From a checkpoint of a small transformer trained on Wikipedia.
Size: 12 layers, width 256, 8 heads of 32, MLP 704 SwiGLU, vocabulary 4096, 11.7M parameters.
Architecture: RMSNorm before each block, rotary positions, no biases in attention or MLP, untied embeddings.
Each number is 128 + 24 x the weight over the matrix's rms, rounded and kept within 0 to 255. Layers, rows and columns count from 0.

# layer 4 attention key, 256x256, rms 0.117, rows 24-44, columns 64-127
[[149 143 145 136  96 144 161 128 126 138 146  95 108 130 141 134 165 132 145 117 165 104  80 146 129 107 110 136 121 143  93 140 134 131 119 164 119 124  89 112 133 122 104 104 137 117 167  68 125 145  72 172 125 127 123  91 162 127 144 114 100 129 181 202]
 [132 126 141  87 165 166 133 164 140 121 137 123 104 137 123 170 169 137 121 115 137 156 125  97 171 101 160 174 115 117 118 163 129 119 154 143 116 111 147 182 136 150 177 133 155 152 136 150 118 164 139 153 105 126 157 135 152 176 171 124 155 139 122 137]
 [128 148 127 174 140 112 105 101 151 119 162  96 113 129 155 181 175 140 129 104 140 138 138 154 117 143 140 110 110 133 164 103 152 105 109 110 113 114 118 137  96 113 123 119 107 129 168 128 123  90 128 137 174 124 156  89 139 132 103  79 142 130 104 107]
 [107 163 174 133 175  92 119 179 133 141 127 148 113 150 148 127 165 170 120  92 140 171 150 116 108 120 114 100  78  99 151 148 113 149 169 140 148 130 101 117  66 151 136 103 170 130 107 120 133 127  96 116 106 119 110 107  88 122  96 122 119 120 139 186]
 [156 118 129 127 128 140  80 129 125  99 155 142 132  90  86  89 134  98 119 140 125 135 104 108 114  68 199 206 105 113 121 191 118 162 135 160  99 101 131 117 207 104 199 139 120 146  99 151 133 145 120 109  96 187 166 133 172 175 132 133 103 111 128 159]
 [128 128  88 146 140 111 119 110 109 130 113 158 165 133  73 100 130  64 156 182 159 157 139 138 130 119 151 135 133 127  94  92 137 123 130 155 113 146  98 129 127 134 128 126  89 158 143 121 132 125  92 127 141 129 124 165 143 119 131 108 119 111 171 109]
 [127 161 109 156 163 116 138 141 156 130 123 142 167 150 135 131 119 126 158 120 151 119 142 143 128 113 152 132 144 148  91 134 135 139 157 105 142 156 171  93 144 101 151 117 174  92 163 167 152 104 104 108 146 121 203  84 120  71 107 119 148 107 138 159]
 [118 122 111 151 162 112 137 131 174 116 117 127 109 119 140  84 130 156  97 109 107 156 129 118 111 134  89  66 181 109 113 154  97 139 155 129 161 140 125 108 137 132 141 109 156 126 124 128 102 120 133 113 143 114 134 167 109 140 105 105 106 203 148 154]
 [153 121 125 115 107 123 142 136 136 126 145 145 118 126 121 103 143 115 139 115 138 156 128 124 145 137 108 152 103 157 146 125 105 112 150 130 126 155 124 105 136 135 124 120 131 163 142 115 122 174 116 121 123 142 154 111 123 103  87 109 143 112 137 140]
 [115 126 128 130 124 112 135 132 146 139 150 154 124 117 124 126 118 111 116 127 171 127 129 109 131 103 122 135 134 109 112 141 116 136 104 123 113 116 109 126 140 154 143 112 136 125 133 128  98 145 131 138 128 148 130 124 130 126 139 111 137 125 121 135]
 [136 121 131 129 136 123 114 129 154 138 149 113 117 131 121 123 117 119 125  99 136 135 141 134 145 130 136 132 111 107 138 125 136 143 113 109 133 111 130 133 136 130 113 106 130 138 119 132 132 140 137 120 120 148 135 140 116 139 125 133 114 116 106 113]
 [122 110  84 158 131 100 142 133 141 140  88 113 118 118 109 176 102 111 140  97 128 131 118 145 122 118 111 145 155 111 122 137  92 136 103 145 120 105 140 145 107 113 133 131 121  95 137 137 108  99 124 143 153 113 106 150 148 156 181 117 100 132 135 102]
 [143 125 129 111 120  85 136 136 106 138  98 124 149 117 153 169 113 117 162 144 140  77 136 125 136 117 146 141 157 121 114 126 121 139 130 155 110 120 134 176  96 121 160 130  95 134 110 140 138 129 113 124 144 135 102 102 120 136 148 119 147  93 140 122]
 [124 144 137 121 139 134 141 122 139 116 147 119 131 117 142 132 118 158 128 128 122 118 149 117 113 106 141 127 137 119 135 126 133 126 139 128 144 124 137 122 142 106 116 125 105 131 118 103 138 142 132 142 125 123 129 118 125 138 107 126 121 131 139 112]
 [155 119 137 138 121 116 132 128 143 139 130 131 125 126 123 147 124  94 127 122 137 140 140 123 129 123 132 141 113 130 116 112 130 144 113 136 119 127 106 134 105 150 135 134 137 136 128 148 117 108 124 125 116 139 119 125 107 119 135 125 155 138 102 136]
 [137 148 167 154 107 167 106  94 124 134 154 117  99 123 111 172 151 105 102 153 150 117 119  86 139 133 134 114 112 122 144 121 153 140 111  75 140 136 123 172 122  81 141 136 127 137 134 179 126 130 113 140 177 153  94 139 141 131 164 156 105 137 116 126]
 [146 132 136 139 115 139 117 140 128 147  92 130 121 132 137 125 126 128  94 133 134 117 115 160 143 142 111 141 111 132 118 118 125 113 122 136 155 131 113 161 115 134 149 127 123 146 144 132 120 116 149 128 142 115 143 139 116 128 116 116 132 131 123 116]
 [ 87 169 128 108 106 109  88 105 120 120 129 135 136 119 109 102 130 137 137 168 175  89 112 111 186 162 118 153 135 102 134 115 109 116 111 105 132 145 140 117 152  87 148 137 134 122 149 124  67 157  67 128 172 131 137 137 172  92 105 109 110 105 159 116]
 [114 106 106 129  82 112  90  98 109  91 137 167 103 145 129 116  94 160 115 147 173 132 120  99 100 147 135 133 139 122 125 127 143 126 168 148 128  99 151 104 154 108 122 133 131 119 124 113  96 156 119 113 144 124 114 122 112 120  94 158 169 124 122  85]
 [103 140 101 117 130  87 127 110 100 120 104 136 146 127 141 121 154  92  92 144 127 113 143 132 121 100 127 119 107 106 159 133 130 110 107 102 133 125 154 122 147 130 142 135  90 162 122 133 162 121 113 131  68 163 104 128 120 106 108 133 150 111 106 134]
 [150 119  96 145 108 211 137 168 147  99 135 107 105 149 120 158 141  83  81 127 150  80 155 103 173 107 123 133 105 135 146  78 139 152 137 122 162 122 121 140  89 128 158 135 211 118 109 102 118 148 138 134 198  62 115 111 122 109 117 147 138 126 105  89]]
# layer 4 attention query, 256x256, rms 0.121, rows 25-44, columns 64-127
[[118 155 140 138  90  83 105 114 131 132 130 105 159 129 112 124 116 191 104 122 143  76 120 129  55 112 114 143 132 113 146 105 100 150 156 120 167 138 146 139 120 158 121 152 109 156 145 110 170 120 164 170 145 131 116 174 139  98 127 112 130 114 159 126]
 [149 133 156 135 126 122  72 157 109 136 169 150  96 198 151 147 111 176 134 153 110 108 114 133 108 113 129 112 171 162 108 134 102 147 147 170 167 165 129 119 129 112 126 143 147 116 105 106 155 140 152 114 132 156 137 222  71 134 114 134 146 156 156 116]
 [114 103  99 119  73 150 122 135 124  89 113  93 113 122 120 120  85 150 142 146 119 124 116 127 152 110 124 159 143 155  54  95 162 119 147 165 102 135 109 150 174 143 100 102 154 160 164 150 116 167 167 118  87 167 161 153 113 135 159 120 111 154 123 104]
 [ 98 149  93 151 109 122 131 125 155 164 129 137 131 122 147 107 118 154 156 135 126 128  92 100  96 174 140 116 130 115 114 122 121  89 115 129 158  71  81 145 126 150  71 152 100 119 108 146 139 116 159 161 100  69 109 111  95  90 118 144 167 111 168 138]
 [ 79 103  99 141 149 143 138 115 130 138 116  96 163 148 121 153  92 134 115  96 100 102 116 145 133 125 125 124 109 113  95 113 115 169 112 104 151 119 162 144 133 158 127 151 141  92 122 107  79 109 166 111  85  88 153  85 121 130 134 121 102 144  93 193]
 [100 136 122 110 106 151 138 122  78 143 138 145  89 131 104 156 127 161 146 155 163 127 157 101 125 145  99 101  99 148 165 103 132 110 103 192 169 147 125 171 151 165 110 115  82 179 108 111 130 167 143 136 126 118  67 134 120  61 156 160 153 128 143 123]
 [132 146 114 162 109 104  96 143 139 183 132  77 181 125 139 132  92  74 191 128 154 104 148 132  89  94 119 180 166 122 129 104 153 148 112 102  94 134 156 107 128 107 112  94  61 128 157 118  87 128 148 174 113 109 101 184 109 110 154 149 149 120 109 151]
 [ 71 123 118 132 125  96 162 117 137 192 124 158 105 103 155 105 112 130 170 111 184 118 104 129 140  64 118  81 108  96 121 120 123 110 109 143 137 119 127  83 166 140 128 136 138 123 101 167  68 115  97  87 162 134 108 180 121  86 169 159 117 131 130 112]
 [ 93 111 107 114 121 111 133 121 110 135 136 147  95 132 155 117 110 133 134 133 125 133 122 126 126 125 135  97 107 119 132 105 114 114 126 130 151  98 122 128 138 115 122 121 136 118 119 139 131 114 135 112 135 133 108 153 132 122 136 126 122 128 106 140]
 [ 82 103 100 134 110  92 130 128 137 141 132 147  99 108 158 120 127 112 136 112 153 112 126 138 130  98 145 119 116 125 126 144 126 121 111 141 164 101 120 119 145 137 136 149 125 133 150 143 115  96 137 104 138 106 124 167 132 125 158 129 111 110 115 112]
 [114 115 120 144 126 142 128 157 128 134 124 138 123 146 140 128 142 119 137 120 132 142 131 122 137 144 151 132 100 119 112 123 137  96 129 119 119 109 116 133 131 128 147 128 126 140 115 143 140 139 130 145 137 109 119 121 139 129 112 128 119 126 122 136]
 [130 129 135 126 148 126 113 137 132 139 125 142 141 121 146 118 155 136 112 152 136 109 135 138 137 124 126 140 123 114 113 125 125 122 150 124 132 112 123 111 133 128 123 114 148 115 121 137 149 137 132 172 123 130 137 154 144  96 113 129 117 137 126 134]
 [163 118 139 119 131 168 109 152 122 125 127 104 149 141 114 128 148 128 118 124 101 135 142 140 144 154 101 131 132 123 143 107 127 124 116 107 109 120 130 135 109 139 128 128 123 143 132 109 140 145 103 128 124 139 156 100 127 161  75 120 129 141 137 142]
 [102 148 119 113 118 133 119 117 132 136 130 146 119 132 143 130 107 140 138 121 140 145 129 122 128  98 117 116 138 121 150 167 122 148 124 140 130 121 114 110 145 115 129 127 120 115 137 126 130 126 146 124 104 143 112 129 101 134 132 121 113 115 132 132]
 [113 116 132 124 139 136 123 110 141 149 124 121 106 173 135 125 125 146 154 143 130 151 132 135 106 150 152 124 146 105 127 134 117 124  97 156  90 107 137 124 158 144 124 139 129 115 112 128 126 134 140 153 110  95 159 148 116 123  99 104 139 153 152 147]
 [ 89 148 109 118 139 103 129 102 122 136 137 122 138 124 124 155 127 141 128 114 149 117 132 116 127 101 127 129 115  96 134 164 147 140 107 135  98 112 132 118 128 140 113 127 158 104 105 122 115 122 161 136 142 126  97 146 128 115 139 114 128 139 132 114]
 [112  91 154 130 134 129 138 126 133 126 131 131 135 113 110 138 158 127 164 128 132 123 165 157  89 116 144 122 124 112 126 113 130  87 110 152  95 136 112 109 139 150 113 115 147 122 124 128 148 145 110 157 119 106 143 143 117 111 131 105 136 166 123 123]
 [153 123 121 125 109 129 135 117 128 156 136 114 144 133 117 117 148 126 110 151  99 124 114 143  92 151 120  84 108  57 137  99 118 121 117 145  99 122 144 119 119 150 137 161 142 145 170 100 146 154 125 117 166 114 146 128 104  66 119 132  74 134 112 185]
 [133 150 102 136  87 154 128  99 126 132 132 135 185 122 121 149 103 122 129 141 107 109 188 129 125 108  95 145 168 113 132 111 149 115 129 165 103 119 110 165 112  99 166  84 126 163 170 121 136 137 124 105 174 123 124 141  94 106 145 137 125 139 119 125]
 [118 123 117 118 141 153 146 117 114 112 149 147 144 165 170 127 102 115 155 160 152 138 109 122 125 141 123 129 149 132 152 172 121 129 132 134 181 129 131 104 150 120  92 103 133 155 128 136 154 120 133 137 112 149  88 116 122 120 144  97 133 132 134 184]]
# layer 4 attention value, 256x256, rms 0.118, rows 0-31, columns 64-127
[[126 132 133 108 109 165 137 129 123 147 156 126 133 131 142 125 118 139 114 134 129 112 157 142 135 138 138 116 131 112 131 126 137 104 137 124 144 138 140 132 148  99 120 105 135 134 109  96 145 142 120 123 155  90 147 105 151 111 123 147 162 121 135 118]
 [126 137 144 147 109 149 139 148 107 136  97 130 139 127 126 116  93 149 127 145 121 131 130 135 114 101 133 172 117 108 153 155 144 112 171 121  88 167 126 119 119 128 115 111 175 118 157 136  93 141 135 126 186 118 160 116 104 140 117 113 140 120  76 122]
 [127 124  88 131 103 124 136 148 113  84 132 119 134 127 153 115 111 115 141 146 137 123 104 162 157 148 146 114 153 121 105  87 115 132 110 148 126  86 132 161 125 119 163 140 108 116 135 132 120 151 142 107 106 112 133  57 132 131 150 133 101 117 125 107]
 [ 84 161  93 115 136 128 161 145  93  78 117 116 127 106 121 126 106 137 140 107 111 132 100  99 134 110 130 129 148 119 125 151 145 158 135 154 139 101  67 139 125 150 113 162 127 112 138 101 116 116  97 120 147 151 156 150 156 123 140 130 100 125 149 100]
 [102 139 119 121 122  96 149 123 121  92 149 129  94 119 148 176  93 145 143 102 121 168 105 127  94 102 133 153 118  98 130 104 114  77 141 123 114 114 141 103  81 136 117 129 180  81 116 137 149 122 142  82 159 162 132 143 151 131 119 143  88 129 129 116]
 [172 135 147 151 123 128  91 135 164  91 142  96  95 160 137 101 135 140 120 127 143 161 133 117 128 122 119 163 109 162  95 115 118 108 123 131 117 127 133 145 104 157  84 107 115 111 143 148 111 129 134 110 150 137 135  99 153 102 158 163 149 135 142 151]
 [119 126 121  86 105 166 104 123 130 138 130 130 121 146 160 149 107 119 110 139 153 161 135  94 134 127 121 147 134 120 138 180 149 132 154 151 148 118 138 135 115 138 118 109 143 115 132 112 141 152 111 122 122 112 110 103 116 154 105 142 146 151 110 108]
 [131 124 115 147 106 121 116 180 114 132 127 126 131 139 125 126 149 140 135 144 128 139 150 106  70 138 138 133 135 126 113 194 139 115 156 154 143 146  88 130 202 125 138 141 114 157 115 120 117 161 135 142 135 132 180  96 150 167 129 129 145 134 102 120]
 [138 127 139 122 122 100 136 148 163 142 154 123 147 138  96 151 141 146 110 140 125 121 154 150 138 127 132 122 109 168 119 177 132 130 116 125 176 111 128 101 199 109 138 135 114 133 123 154  93 129 111 164 113 121 109 120 142 130  98  97 117 123 139 135]
 [113 139 145 132 119 148 121 110  95  95  88 135 129 118 146 102 122 142 127 126 101 102 114 146 135 136 151 125 103 116 125 136 155 123  90 166 142 155 115 137 149 118 113 157 173 148 138 141 151 109 131 119  91  89 166 111 164 131 130 143 176 122 113 143]
 [121 103 118 140 163 129 117  98 139 122 117 125 147 112 150 112 144 131 138 125 111 114  99 132 138 159 136 125  93 102 127 116 124 142 146 135 135 127 108 140 120 128 132 164 136 106 155 124 109 133 108 128 110 109 140 171 154 125 118 110 155 113 107 101]
 [115 141 139  99 118 148 170 120 109 105 129 142 146 170 146 116 113 130 146 145  93 134 119 150 128 130 123 133  99  75 138 129 105 102 128 107 139 110 126 151 121  99 111  93 117 112 155 142 150 100 101 118 129 106 131 102 129 155 139 106 132 119  83 148]
 [125 134 121 153 152 125 140 110  91  89 139 145 126 110 139 129 116 103 127  93 115 123 162 133 139 116 111  83 131 157 123 145 118 121  59 118 127 127 141  91 120 140 104 145 133 123 108 141 143 116 120 142 124 104 143 120 124 144  99 127 100 143 119 110]
 [125 131 127 140 139 134 119 125 114 137 123 115 144 126 101 103  89 111 123 115 138 136 103 133 120 129 137 142 150 106 131 150 156  91 162 127  94 133 112 144 141 131 139 116 147 144 145 149 106 126  75 126 156 173 116 131 147 136 137 110 114 118 137 124]
 [107 151 145 107  95 136 141  89  77  84 119 134 157 121 163 109 136 133  95 133 106 108 102 121 156 120 113  93 147  97 117 130 142 127 141 143 107 108 128 165  99 143 135 134 110 180 180 119 177 125 123  75 116 105 126  90 104 118 172 140  95 104 102 152]
 [124 127 121 161 154 129 141 113 125 123 143 146 107 112 157 129 112 137 156 116  99 121 106 119 127 101 114 144 114 128 147 116 131  83  96 150 106 100 126  74 115 167 155 137 166  93 113 137 150  98 148 184 123 157 125 121 148 130 123 167  85 134 110  85]
 [151 112 185 122 111 150 121 117  88 119 147 137 105 103 122 123 134 146 121 126 123 108 121 147 119 121 140 127 132 102 163 149 145 152 135 144 142 108 129 169 114 110 142 115 133 131 123 111 135 119 111 108 154  83 121 106 134 105 163 143 109 101  93 112]
 [108 130  93 117 105  95 126 144 128 131 136 115 119 113 107 141 163 119 142 165 124 146 130 148 114 130 167 147 124 123 136 139 137 111  98 124 135 110 152 120 113 121 149 120 139 126 134  94 127 132 141 123 105  90 155 104 106 113 142 115 124 117 127 149]
 [113 121 168 125 105 150 111 147 117 144 110 118 133 108 139 111 147 135 119 154 150 119  98 142 103  93 120 137 117  78 152  81 130 151 150 124 134 157 130 137 127 115 107  93 147 156 144 119 139 114 127  84  83 137 160 133 115 146 139 100 148 159  97 164]
 [142 135 117 167 124 162 115 132 103 124 123 113 137 124 138 108  97 147 127 139 170 104 113 133  88 115 142 140 105 149 164 149 113 113 153 106  76 117 111 141 134 136 153 121 129  98 118 131 102 116 110 139 178  87 132 113 162 142 130 156 119 150 155 112]
 [129 115 140 129 123  81  89  96 134 174 125 123 110 136 143 128 115 119 137 125 169 126 149 113 107  96 116 130 129 142 108 116 126 132 174 141  71 132 142 138 143 133 132 128  90 124  95 130  96 127 131 146 100 136 135 154  88 177 126 135 152 140 140 123]
 [136 151 123 141 144 164 124 116 146 155 115 142 128 127 110 128 183 116 142 147 145 107 135 144 153 146 137 157 106 152 118 117 100 139 149  59 139 152 151 138 135 116 115 131 127 116 106 148 119 137 139 111 110 114 143 124 155  98 116 134 149 156 119 153]
 [129 160 129 146 125 141 115  91 144 118 101 124 108 116 152 112 111 112 143 111 100 133 117 137 127 104 149 127 135 122 144 148 105 142  94 105 128 129 125 123 108 153 125 117 117 127 125 130 124 114 110 114 156 141 149 110 133 116 146 113 118 132 145 110]
 [130 163 150 110 155 152 136 155 103 136 125 135 123 122 114 132 115 128 119 106 118 134 132 160 168 145 127 120 131  84 152 140 130 119 172 101 135 123 150 151 140 124 167 108 139 120 152 134 147 127 114 134 127 153 121 126 157 106 124 134  90  94 104 122]
 [133  96 125 132 114 142 141 149 107 164 132  90 101 160 150 112 112 135 137 168 130 145 123  74 114 111 150 135 118 120 132 130 126  96 133 117 122 144  92 149 120 116 136 128  84 139 128 107 102 123 101 111 133 147 142  82 147 135 136 129 144  99 141 120]
 [152 142 171 157 120 144 156 136 119  90 142 140 138 135 151 106 126 122 128 123 121 115 130 117 114 136 126 153 150 138 117 152 121 161 106 121 164 126 111 128 165 116 121 142 146 139 126 118 151 131 136 151 142 112 146 137 162 143  98 145 148 116 101 148]
 [154 132 172 126 116 130 147 125 114 139 132 135 120 111 131 116 125 114 142 128 135 128 123 161 134 128 105 106 151 112 122 129 121 105 134 101  96 156 137 105 134  97 139 104 155 129 133  99 145 128 108 103 155 124 124 126 156  90 172 136 112 100 127 133]
 [133  98 157 121 106 116 126 159 129 140 134 146 137 160 130 167 131  93 126 120  89 136 177 134 155  98 108 110 154 143 123 140 117 131 105 155 119 138 154  88 133 139 132 123 114 123 110 137 117  97 146 110 119 145 139 114 102 136 169 144 134 121 124 149]
 [129 123 136 118 130 135 128 112 124 148 137  91 105 100 139 117 140 129 187 102 150 117 147 125  91  91 155 165 132 116 165 142 151 123 119 143  91 132 107 141 141 134 149 127 147  96  90 121 160 135  91 150 114 114 128 118 142 161 129 131 108 117 110 138]
 [110 119 143 102 138 120 109 134 121 126 153 128 118 105 154 145 121 138 104 131 129 125 111 113 147 105 116 149 154 167 113 134 158 136 182 108 148 151 125  98 105 173 145 155 124 118  84 121 121 136 149 112 101 139 113 132 101 139 161 147 156 160 134 102]
 [111  93 105 148 150  96 138 116 125 159  88 140 169  87 147 121 136 119 130 107 154 148 151 115 135 138 137 163 120 135 124 127 135 174 143 155  83 144 129 152 152 126 143 136 117 145 123 134 132 158 145 135 114 136 140 165 132 132 101 116 156 172  96 133]
 [130 105 126 115 160 153 145  42 150 153  84 133 157 112 119 120 127 133 131 166 156 101 120 115 142 165 155 136 123 108 119 124 145 116 101 106 163 148  96 138 138 122 116 160 107 131 134 119 115 167 148 146 119 102 123 115 132 109 127 135 174 115 125 146]]
# layer 4 attention output (transposed), 256x256, rms 0.112, rows 0-31, columns 64-127
[[131 112 114 105 115 120 119 105  88 110 154 153 119 133 124 126  96 111 154 125 119 177 114 113  54 179 139 128 159  95 162 113 149 137 115 117 117 137 151 135 129 100  88 127 117 127 129 121 135 139 172 132 106 130 107 136 105  89 130 138 108  97 156 136]
 [106 101 116 131 127 143 138 128 124 160 134 116 112 133 155 134 127 149 132 124 142 101 131 120  87  87  98 139 123 148  85 125 104 139 155 127  91 108 136 151 116 120 106 132 116 165 136 120 124 137 164 124 135 128 121 167  90 105 119 109 167 131 103 110]
 [152 140  91  90 110 134  85 177 125 105 122  88 168 144  76 150 121 145 124 119 158 152 140 114 154 102 124 124 191 131 101 110 138 145 157  79 102 157 180 135 155 126 109 107 108 143 154  92  89 121 146 122 145 153 101 112 157 126 168 114 117  84 125 165]
 [151 148 134 121  93 118  80 180 106  74 134 145 123  99 102 128 120 119 106 118 120 129  89 122 163 153 132 112 110 138  96 142 155 121 104 110 126 127 122 144 178 141 157 132 128 139  96 106 122  99 135 140 133 125 138 156 105  68 130 111 172 150 154 120]
 [154 160 153 122 124 121 106  97 131 107 126 125 172 132  99 184  95 126 127 126  74 165 117 111 133 157 113 149 148 159 129 157 196 151 122 153 126 147 124 135 130 130 140 107 147 137 141 126 136 107 124 114 145 126 145 120 110  89  59 130 151 141 128 118]
 [126  96 100  97 140 140  95 121  99 135  96  98 183 128 133 101  96 125 107 135 160 151 156 150 107 122 150 154 136 138 117  97 159 156 100  78  91 149 113 119 126  77 140 114 139 171 157 132 142 150 134 173  42 153 157 142 136 128 136 154 135 117 136 139]
 [147 127 153  91 120  86 149 119 123 112 109 108  92 125 161 131 130 118 137 110 116 148 121 159  93 139 132  90 138 124 134 100 166 133 105 145 155 116 133 113 177 152 167 121 140 147 120 137 117 125 129 143  97 150 111 131 135 113 150 117 116 128 107 158]
 [149 112 146 107 133 160 148 138 103 143 166 147 154 115 153 118 161 132  95 112 149 168 137 145 166 108 111 130 114 140 131 119 107 102  75 119  96 105 127 147 182  94  67 130 155 163 155 118 124  65 115  83 118 104 128 132 135 163 129 127 128 120 156 124]
 [124 144 120 160 130 115 136 119 142 137 146 147 131 162 153 103 176 143 115 130 119 135 155  86 138 146 142 147 150 187 100 102  86 144 110 109 135 152 109 114 125 112 111  96 160 104 116 142 130  98 137 111 146 134 133 102 124 150 158 164  75 137 150 132]
 [104 137 142 115 114 115 119 121 122 147 133 161 186 123 121 131 100 129 119 126 130 106 154  81 148 115 120  89 133 102  81 125 123 110 142 103 118  97 149  86 108 144 151 153 130 113 132 105 111 120 124 165 118 138 139  98 139 112 143 161 107 135  68 106]
 [ 89 146 112 124 125 140 129 126 127 128 118 142 120 134 131 130 126 115 131 118 122 105 134  96 132 130 153 129 117  88  84 168 113 143 185 145  73 131 115  94  95 136 138 114 138 128 147 130 115 124 105 136 112 120  95 155 123 105 164 132 113 119 110 116]
 [127 144  84 106 102 149 127 120 118 164  98 104 149 161  97 123 120 113 148 138 145 132 124 128 134 190 154 118  80 138 133  92 141 115 121  98 129 116 188 147 126 130 127 119 147 166 182 168  83 134 103 107 143 101 127 116 126  90  94 118 101  83 129 145]
 [137 140 146 138 148 161  92 124 122 114 165 180 171 154 118 146 150 139 167 143 111 113 177 135 161 136 134 164 144  84 138 117  94 136 145 112 121 109 100 123 155  90 153 148 141 120  93 140 141 136 142 108 155 121 142 111 120 133 118 137 134  78 122 115]
 [107 149 154 121  89  92 141 139 127 109 115 106 103 126 113 158 125 179 179 116 155 152 144 117 115 149 106 147 152 140 108 117 132 128 156 104 112 125 119 149 155 121 135 114 110 155 137 102 111 163 142 108 109  91  95  90  84  98 153 116 141 118 135 135]
 [116 117 107 141 132 115  77  95 139 168 130 106 124 111 133 139 148 136 113 112 159 141 117 130 137 161 135 115  90 114 146 126 146 113 138 140 117 118 159 137 143 143 163 133 110 166 149 147 126 150  98 158 167 117 143 110 135  88 156 127 108 132 139 115]
 [127 121  95 183 145 100 101 141 104 135 119 188 138 153 134 121 150 144 141 164  98 108  74 138 128  72 128 183 114 134 169 138 111 135 134 135  99 154 115  57 133 134 133  97 156 117 193 156 126 119 137 111 161 121 135 134 112 112 115 140 196 100 140 129]
 [121 126 149 132 111 112 141 110 156 147 137 118 165 157 148 133 136 137 136 139 127 161 130 115 142 134  97 142 123 129 129  83 147 118 151 145 127 127 133 116 128 143 144 153 115 168 135 119 115 115 116 113 145 131 134 130 111 131 153 142 149 158 129 131]
 [137 106 113  87  99  93 133 140 108 145 124 124 112 143 132 146 127 109 173 122 121 104 134 110 146 103 115 135 142 152 145 119 142 130 136 142 114  91 105 120 102 129 104 116 151 128 149 128 128 134  75 121 119 124 113 130 138 157 154 166 135 130 150 116]
 [123  86 127 124 131 141 103 145 115 151 118 138 159 125  76 132 116 119 146 136 153 113 109 160 116 114 133 108  74  63 135 117 114 145 125 171  96 122 153 175  76 121 128 121 135 103 161 138 111 109 109 149 128 144 133 112 127 122 115  91 123 104 148 114]
 [121 130 115 126 123 124 103 151 129 108 146 132 146 141 129 154 126 135 135 113 136  71 117 118 114 112 138 115 148 117 131 142 127 142 146 163 144 159 151 145 122  67 111 134  83 163 165 149 134  98 155 118 146 111 171 138 112 104 123 112 155 132 111 136]
 [128 127 127 124  91 114  76 142 154 156 155 158 109 158  87  88 142 154  95 104 163 133 121 109  99 127  97 138 139 140 132 146 107 167 158 147 137 118  89 141 165 134 134 111 172 149 124 154 180 120 116 148 143 172 160  95 114 159  97 104 150 123 119  57]
 [137 173 103 130 119 130 133 149 124 118 146 136 134 153 114 130 168 131 132 128 114 122 107 127 120 110 158 129 150 116 146 140 133 147 132 108 143  95 147 135 119 120 144 139 106 152  89 152 134 134  94 113 151 171 127 120 150 153 106 151 113 138 131  97]
 [150 154 101 119 129 113  96 135 141 106  78 133 137 105 100 118 139 121 142  89 116 142 115 144  88  93 107 134 150 109 117 164 128 162 131 142  98 155 140 147 125 103 126 161 120 103 152 106 151 131 109  76 147 142 159 147 109 141 124 109 108 126 147 141]
 [129 130  73 119 145  95 141 131 132 143 151 121 158 113 127 134 121 177 129 119 107 134 104 160 136 137 159 116 126 110 135 144 100  88 148  92 125 134 150 173  96 153 117  77 113 124 121 137 133  81 179 113 174 100 116 137 156 132 165 110 157 120 121 127]
 [ 99 117 172  91 166 100 111 113 143  94 130  92 172 140 134 108 141 120 141 109 126 132 107 109 147 143 115  95 127 157 116 122 114  93 121 147 130 155 134 106  69 105  93 129 143 132 163  88 166 149 135 114  90 142  75 142 114 167 138 128  95 121 132 156]
 [129 155 133 161 113 175 153 124 133 127 115 129 126 135 144 100 129 105 149 130 116 121 111 164 193 134 119 144 145 127 121 122 120 126 118 126 133  98  87  99 161  99 152  99 115 159 101 154 127 115 108 125 161 139 118  92 148 142  89 154 115 100 108 120]
 [131 136 158 128 140 146 106 112 121 171 123 158 133 135  98 144 127 109 141 143 124 111 161  94 144 134 141 134 135 115 131 139 142 131 148 127 127  67 143 116 112 121 134 164  79 144 137 137  99 111 126 151 122 112 155  82 133 152 126 104 120 178 177 135]
 [138 119 123 145 159 118 127 117 142 163 138 133 134 129 111 103 153 135 109  96 100 102 106 119 133 123 104 105 185 157  98 114 122  91 129 143 124 119 157 127 129 159 129 134 133 150 111 125 135 129 136 148 135 143 148 131 144 143 112 168 164 129 149 111]
 [146 108 116 118 101  60 112 109 123 113 108 113 137 134 147  96 138 103 137 115  75 110 161 126 128 100 174 132 151 109 119 153 126 159 125 121  93 135 144 141  79 124 110 108 152 122 113 113 122 100 107 114 102 164 134 135 111 124 149 128 123 155 111 147]
 [137 122 155 166 152  91 124  94 160 100 165 138 123 137 143 160 164 168 105 130 107 161 110 135 152 126  87 129 146  97 130  94  90 127 111 139 149 111 116  96 165 140 134 151  97 110 117 153 152 106  85 130 136 121 148 147 128 127 100 118 171 114 144 127]
 [122  88 121 128 117 165 132 123 113 144 111 131 149 137 136  71 142 139 105 160  81 129 113 119  91 171 121 129  98  89 135 104  99 116 127 149 164 159 130  96 121 126 128 115 159  99 148 111 163 107 164  94 101 128 108 134  84 131  89 119 173 126  76 105]
 [100 129 125  91 148 111 150 134 138 138 101 132 127 118 164 129 104 124 115 132 140 160 125 121  99 140 115 150  87 133  96 131 143 131  96 121 146 126 128 147 158 152  94 134 134  83 142 121 103 152 116 138 142 152 127 129 134 178 185 129 117 127 110 114]]